{"n_layer": 16, "d_model": 160, "n_head": 4, "n_kv_head": 4, "head_dim": 32, "d_mlp": 448, "vocab_size": 16188, "activation": "swiglu", "norm": "layernorm", "norm_place": "pre", "norm_eps": 1e-05, "positions": "rope", "rope_base": 10000.0, "rope_fraction": 1.0, "qk_norm": false, "attn_scale": 0.177, "bias": "none", "tie_embeddings": false, "parallel_block": false, "init": "uniform", "init_std_qkv": 0.0455, "init_std_o": 0.0565, "init_std_up": 0.0651, "init_std_down": 0.0651, "optimizer": "soap_variant", "lr": 0.00823, "lr_mult_up": 0.68, "lr_head": 0.0119, "grad_clip": 0.5, "warmup_steps": 200, "schedule": "wsd", "decay_fraction": 1.0, "decay_shape": "linear", "final_lr_fraction": 0.1, "batch_tokens": 131072, "seq_len": 512, "doc_mask": true, "train_tokens": 500500000, "steps": 3819, "dataset": "wikipedia_en"}
Each number is 128 + 24 x the weight over its row's rms, rounded and kept within 0 to 255. Layers, rows and columns count from 0. The size above them is the row's rms in percent of the matrix's.

# layer 2 MLP up, 448x160, rms 0.0652, rows 105-118, columns 0-79
size [ 99 112 100  89 101  98 107 112 107 106  89 109  99 100]
[[129 134 163 127 124 139 127 143 106 135 122 113 131 135 172 115 110 115 156  59 114  96 119  98 101  79 138 120 128 147 150 163 103 151 131 146  82 107 175 131 147 111 117  90 119 175 157 115 124 123 125 116 123 114 153 115 117 197 136 142 148  94  86 133 147 113 146 129 157 124 112 150 170 102 151 154 129 160 148 143]
 [122 144  77 117 143 161 120 122 123 140 107 167 143 138 130 127 148 153 119 119 140  65  90 117 113 138 152 104 123 141 154 136 144  89 127 100 163 116 132 116 142 155 135 118  78 142 112 134 115 125 107  84 124 134 118 128 100 108 166 126 104 162 155 123 121 163 103  99 125 140 131 178  79 116 158 125 129 121 119  94]
 [157 135 173 155 134 126 179 121 128  97 134  84 133 107 137 153 137 123 108 159 153  99 109 146 117 135 124 147 152 114 149  87 115 119 121 132 120 125 172 134 166 179 126 116 137 110 190 117 119 164 106 144 174 124 127 138 104 108  88 158 156 133 162 136  79 127 115 128 151 158 134 113 133 117 143  95 159 108  74 108]
 [118 142 164 129 140 127 125 126 130 106 106 134 163 128 125 138 139 129 131  80 136 138 102  96  94 123 136 130 149 134 120  91 127 117 148 129 127 140 126 154 135 155 131 133 129 105 122 119 130 118  91 164 125 152 179 148 166 121 119 137 138 107  97 144 165 107 150 119 171  95 115 135 136 107 114 160 146 121 165 127]
 [122  98  90 173  98 111 113  84 123 101 136  92 136 162 123 129 158 113 131 142 120 118 142 148 135 173 143 137 120 128 101  94 124 151 109 115 127 132  86 106 168 134 143 142 122 147 109  86 157 109 135 137 103 146 123 107 160 200 101  99  94 116 115 106 163 124 107  95 124 136 179  98 116 146 164 137 153 124 149 144]
 [ 95 129 134  92 120 159 167 129 111 130 114 101 145 157 165 111 106 184  90 102 129 121 111 131 140 127  87 135 111  97  95 107 140 105 138 115 101 146 137 109 158 128 114 112 115 118 154 152 158 105 138 150 125  99 156 157 153 135 111 160  93 137 145 106 125  86 104 157  92 140 144 140 149 149 119 131 149 147 128 146]
 [165 100 105 132 173 116 112 143  96 133 126 138 135 176 202 147 106 174 169 141  79 154 165 110 109 140  96 133  98  92 110 133  91 149 110  91 153 100 150 123 150 133  83 138 109 168  97 152 118 125  86 127 110 135 139 142 141 141 152 115  93  94 125 133 144 153 126 125 137 120 100 141 156 119 120 125  87  95 103 151]
 [106 111 122 141 107  99 198 137  82 134 157 162 124 124  89 117 157  92 154 112 113 125 138  93 154 155  93 147  95 123 124 113 128 102 128 164 157 118 151 124 115 120 176 163  96 149 112 130 124 154 147 157 122 116 128 136 126 134 115 104 135 137 159 155 162  95 118 145 110 125 142 160 126 119 159 115 117 108 122 136]
 [145 128  94  95 145 172 129 104 167 117 101 120  73 161 108 133  92 114 141 101 116 118 120 120 147 126 113 128 120 151  77 155  79 156 152 183 131  84 112 161 131 139 149 100 113 128 108 126 117 137 153  67 113 150 114 109 136 154 153 102 137 128 113 121 118 145 151 127 135 142 136 144 152  95 114 134  88 103 113 136]
 [128  87 123 113 138  89 153 123 115  89 117 108 118 136  77 110 134  93 107 172 163 115 127 156 138 125 130  83 150 126 110 119  94 145 176 142 146 113 121 121 136 152 161 138 174 146 126  87 126  96 136 125 102 134 127 135 118 153 125 133 105 118 147 147 143 145 129 149  96 149 108  95 150 127 134 133 109 134 124  97]
 [168 147 140 151 125 172 135 115 109  89  86  87 139 167 144 109 134 137  92 148 143 120 125 130 146 158 124 129 111  85 131 126 142 131 134 135 144 144 106 145 150  85 186 122 122 130 138 157 120  86  99  99 106 113 127 134  91  96 158 152 111 127 117 152 178  84 129 136 161  99 116 168  97 154 118  91 124 118 144  84]
 [148 126 141 123  98  95 115 108 135 161 130 113 150 119 109 138 116 135 116 125 117 111 175 152 156 131 135 129 129 130 135 141  56 141 138 127 113 169 145 173 168 149 139 113  99 166 128 144 141 123 123 136 111 127 136 123 109  98 182  82 125 109 124 112 152 118 108 133 117 143 109 149 141 117 149  73 143  99 128 123]
 [116 116 152 146 128 103 149 135 155 109 131 164 130 130  87 135 111 129 114  95 121 152 152 139  88  82  93  83  65 136  89 105 156 136  83 157 144 126 138 135  59 113 119 147  79 173 104 155 176 126 103 140 153 136 138 145 163 157 112 128 123 136 118 153 135 148 120 120 181 107 123 150 155 141 114 168  92 131 128 110]
 [137 119 155 160 107 142 142 128  97 148 119 131 139 106 128 117 133 110 169 158 145 101  97 136 188 115 125  95  68 126 107 122 147 130 130  91 144 113 143 115 113 116 154 111  94  96  81 151 131  90 124  79 157 118  75 151 113 152  98 113 131  98 162 101  79 157 122  94 133 133 134 116 115 121 127  86 102 176 124 110]]
# layer 2 MLP down (transposed), 448x160, rms 0.0651, rows 105-117, columns 0-79
size [101 111 100 102 106  95 108  99 105  99  87 103 104]
[[126 126 138 121  71 114 103  94 104 143 133 140  96 164 134 136 136 125  99 126 142 104 119 137 136 170 134  95 143 108 155 134 175 135 134 174 116  79 119 132 137 156 179  96 122 147 123 101 108 130 176 130 182 172 110 194 132  89 106  80 127 135 134 137  69 112 117 133 156 122 129 150  98 141 112  94 167 112 128 143]
 [125  66 145 114 105 114 116 141 113 132 152  87  97 110 148  83 113 121 102 155 139 161 155 115 131  88 121 138 144  76 109 132 127 148 151 155 117 128  94 135 144 142 111 127 192 133 142 124 107 175 125 139 107 137 115 133 134 171  96 116 141 107 136 142 118 123 130 138 109 108 119  99 194 107  75 142  78 107 116  97]
 [122 138 128 146 146 119 126 131 129 100 115 129 104 138  69 139 142 136 163  41 115 140  84 115 124 147 125 111 123 116 130 113 141 157 157 131 131 107 131 103  90  94 108 133 151 156 115 157 156  97 133 142 142 137 130 150 154  97 173 156  82 141 101 181 158 165 117 173  81 129  86 123  82 153  83 113 159 140 127 107]
 [123 115  67 157 158 119 101 145 134 115 122 139 149 160 130 131 149 126 103 133 122 142 115 130 162  89 140 105 114 116 132 157 151 162 114 181 116  86 137 129 101 104 165  98 114 122 154 157 127  96 133  92 128 133 106 147 107 170 157 139 133 157 147 100 111 153 138  98 135 163 128 115 132 164 108  86 131 171 125 152]
 [142 100 164 134 156 116 110 144 111 111 131 147 104 157 115 117 134 117  98 136 142 128 149 141 116  65 165 139 178 131 135 144 131 107 138 123 103 106 150 126 138 130  98 126  88 108 129 163 131 166 117 135 192 111 121 113  82  78 157 153 100 147  69 203  93 142 116 122 154 132 101 128 109 110 106 109 126 164  94 139]
 [104 102 147 136 140 133 125 124 136  92 162 141 137 112 133 122  89 125 171 109 103 123 198 187 136 145 122  57 143 126 123 164 148 101 164 137  94 153  88 113 129 136 141 131 148 117 127 149 126 135 100 114 155  90 140 121 103  91 171 125 153  91 137 166 126 153 126 120 165 124 124 142 105 158 112 129  89 104 120 150]
 [145 132 157 125 123 126 150 126 155 126 124  96 126 156 136 128 120 139 114 149 146 140 154 109 118 142  63 118 159  91 124 106 126 166 144 115 162  63 118 107 159 123 130  95 114 157  91 149 134 108 146 108 150 108 133 137 146 131 104  71 143 142 122 138 145  94 135 125 145 150 123  89 172 137 136 113 174 131 104 122]
 [101 135 103 118 125 122 147  83 155  90 105 109 107 128 157 118  95 105 151 162 102  87 132 113 153 155 132 103 161 163 114 121 141 115 159 110 176 162 115  81 138 115 131 143  88 196 141  93 143 137 136 140 120 110 186 111 117 123 118 106 160  87 164 122 118 146 133 170 173 153 114 103  98 152 122 120  98 115  89 174]
 [142 145 111 154 164 134 118 132 122 154 128 144 124 129 170 129 156 119  93 170 130  72 120 110 123  87 134 156 116 150 141 159 149 119  88 170 124 131 136  97 126 146 153 128 131 109  78 107  89 141 135 119 124 144 103 118 150  92 130 138  86 142 103 111 131 196 131 104  97 149 154 116 173 156 130  78 114 152 112 100]
 [153 116 120 162 146 131 151 151 104 118 105 155 152  72 123 102 114 132  89 143 106 139 107 146 172 105 124 135 144 127  93  82 121 125 119 119 153 104 104 123 146 115 129 112 123 146  88 161 150 177 120 107 143 105 105 149 139 130 119 191 142 161 131 130  95 140 125 120 130 128 103 111 111 184 137 123  92 132 154 116]
 [118 146 124 129 127 118 127  77  96 102 127  94 123 138 157 117 141 154  88 145 108  95 133  92 108 137 141 108 112 123 125  69 171 160 148 150 132 128 102 156 126  89 178 145 132 120  97 112 127 101 129  85 107 136 116 128 107  94 170 130 118 141  91 137 148 133 112 138 108 117  90 133 131 123 100 120 147 139 161  66]
 [143  69 134  81 107 108 131  93 128  99 107 141 160 152 106 158 154  94 123 140 150 137 137 127 165 109 124 140 163 146 130 137  86 118 142 119 126 154 118 154 179 114 146 120 131 127 105 143 119 172 108 141 107 124 133 106 119 121 182 117 159 120 162 133 118 153 146 131 134 155 118 180 127 142 122 121 124 112  94  84]
 [127 116 142 172 144 101  65 178 142  66 148 157 150 130 108 123 167 128 108 100 131 121 162 122 145 124 153 130 109 150 144 101 141 122  87 130 127 126 127 123  99 136 139 164  77 158 100 154 127 127 104 139  97 123 165 188  83 106 112 179 115 170 118 133 138 130 119 128 124 110 135 110 174 145 118 138  96 142 137 122]]
# layer 2 MLP gate, 448x160, rms 0.0652, rows 106-118, columns 0-79
size [109  95  94 108 112 117 111 101 108  86  96  99  96]
[[111 105 117 152 133 136 168 124  90 150 147  90 158 103 149 121 104 125 132 134 102 174 175  82 115 117 148 165 140 107 122 130 123 152 142 142  73 117 114 147 155 140 145 139 125 108 166 108 125 161 108 134  64 136 167  89 157 110 121 135 130 105 127 128 167 110 139 110 106 102 106  93 185 122 128 158 118  87 150 131]
 [150  97 155 136 148 135 141 124 119 112  82 123  98 144 103 126 158  90 138 104 158  91 126 123 133 106 100 133 143 107 159 148 107 141 126 131 163 138 147 144 125 127 126 129  75 176 138 151 138 128 125 108 130 112 150 151 158  67 107 167 133 105  84 139 142 168 137 172 128 141  98 125 107 133 133 110 125 132  98 150]
 [119 121 185 139 122 114 174 107 114 122 141 130  82 122 139 140 131 123 179 160 154 111 137  99  96 154  96 147 122 141 139  86 137  93 168  99 114 160 143 124 139 114  70 164 174 152 109 102  92 160  54 135 107 117 133  95 181 103 130 157  97 100 114 139 127 137 108 155 107 118 117 146 124 112 156 165 127 142 141 113]
 [150 114 150 105 146 117  90 112 113 116 150 179 118 124 125 118 146 152  85 145 131 117 125 170 118  84 143 143 207 176  92 118  98 106 176 159 107 157 152 122 162 156 138 145 100 113 137 138 121 165 144 126 137  94 111 111  73 105 133 138  96 104 113 187  71 107 137 133 136 127 128 121 114 117 120 162 135 144  93 146]
 [146 141 146 136 141  93 137 119 126 166 106 111  95 139 145 121 168 107  58 142 121 123  93  58  94 141 123 160 116 112 139  75 116 152 114 131 113  91 142 166  99 138 138 135 105 138 127  75 174 113 123 120 142 146 127 130 158 142  83 116 129 147 113  99 121 117 137 145 105 138 136 147 149 126 123 129 166 143 126  89]
 [158 144 122 131 106 167 143 134 102 131  95 124 158 135 105 152  99 123  87 124  96 113 131 142  97 122 126 177 119 161 123 111 147 131  98  96 151 150 146 129 165 145 138 101  75 101 128 109  76 149 108 117 115 125 145 164  93 143  45 142 133 108 117 157 128 140 135 133 135 150 186 133 115 155 136 139 139 155 118 131]
 [153 167 123 137 143 138  87 141 158 139 130 136 137 109 132 140 117 151 103 128 134 124 118 161  87 152 165 130 140 105 131 142 137 131 141 106 103 139 121 152 133 111  98  51 166 130 112 151 109 134 130 126 132  98  94 149 136 149 141 175 118 144 149  89  87 118 147  98 143 137 133 184  90 160  99 105 141 141 164 114]
 [123 166 112 104 145 142 139 148 120  98 147 173  87 129 145 115 156 123  61 131 152 128 117 122 154 102  94  90 100 125 166 132 146 124 134 134 115 119 150 125 127 140 159 157 122 115 160  81  98 139 133 135 131 114 118 135 144 133 141 136 114 124  80 143 131 143 125 132 116 138 152 147 109 173 154  64 154 147  96 124]
 [122 112 146 113 134  83 162 127  95 108 109 128 131 176 143  98 117  95 136 129 178 101 119  98 106 162 144 112  98 115 128 157  90 119 146 139 148 141 171 172 107 144 132 139 148 129 164 146  94 129 170  95 129 165 158 116 139 122 123 110 100  94 148 149 182 164 144 125 117 157 121 123 137 139 128 106 107 145 117 101]
 [ 60 153 125 123 146  99 118 162 112 168 133 166 120  89 130 137  89 163 139  90 103 165 164  96 140 119 127 146 123 164 110 150 134 111 119 143 104 135 124 135 134 142  78 127  98 152 122 110 111 123 137 192 136 122 154 137 141 151  95 125  97  74 113 103 121 157 143 118  84 134 104  94 153 101  89 129 105  97  95 121]
 [112 133 140 129 122 112  90 102 114 166 130  68 202 100 149 147 100 158 143 148  71 128 146 124 126 149 110 138 107 103 126 130 118 131  90 131  91 131 130 156 136 162 101 142 117 152 122 134 180 103 105 126 127 182 142 143 127 134 139 123 108 128 104  94 130 117 124  78 102 118 136 176 164  86 126 103 108  73 136 162]
 [162 164 125 164  97 150 131 104 126 124 161 102 101 135 143 128 128 119 175 138 143 147 145 142 144  90 143 111 138 116 180 163 120  83 124  92 118 129 139 103 129 166 120  84 149 128 161 137 131 133 124 115 117 138 105 105 131 102 150 116 118  90 131 118  80  70  83 108 122  95 153 124 115 111 142 118 156 125 114 131]
 [145 131 159 174 122 109 137 143  94 155 123 144 148  81  99 128 106 116  90 172 121 177 158 128 148 147 121 145  96 146 109 119 141 141 151 101 116 113 155 103 113 109 169 140 112  90  88 102 137  99 158 132 129 157 101 122  94 136 121 131 119 117 194 119 112 135 130 139 152 133 151 139 121 131  97  92 136 106 109 133]]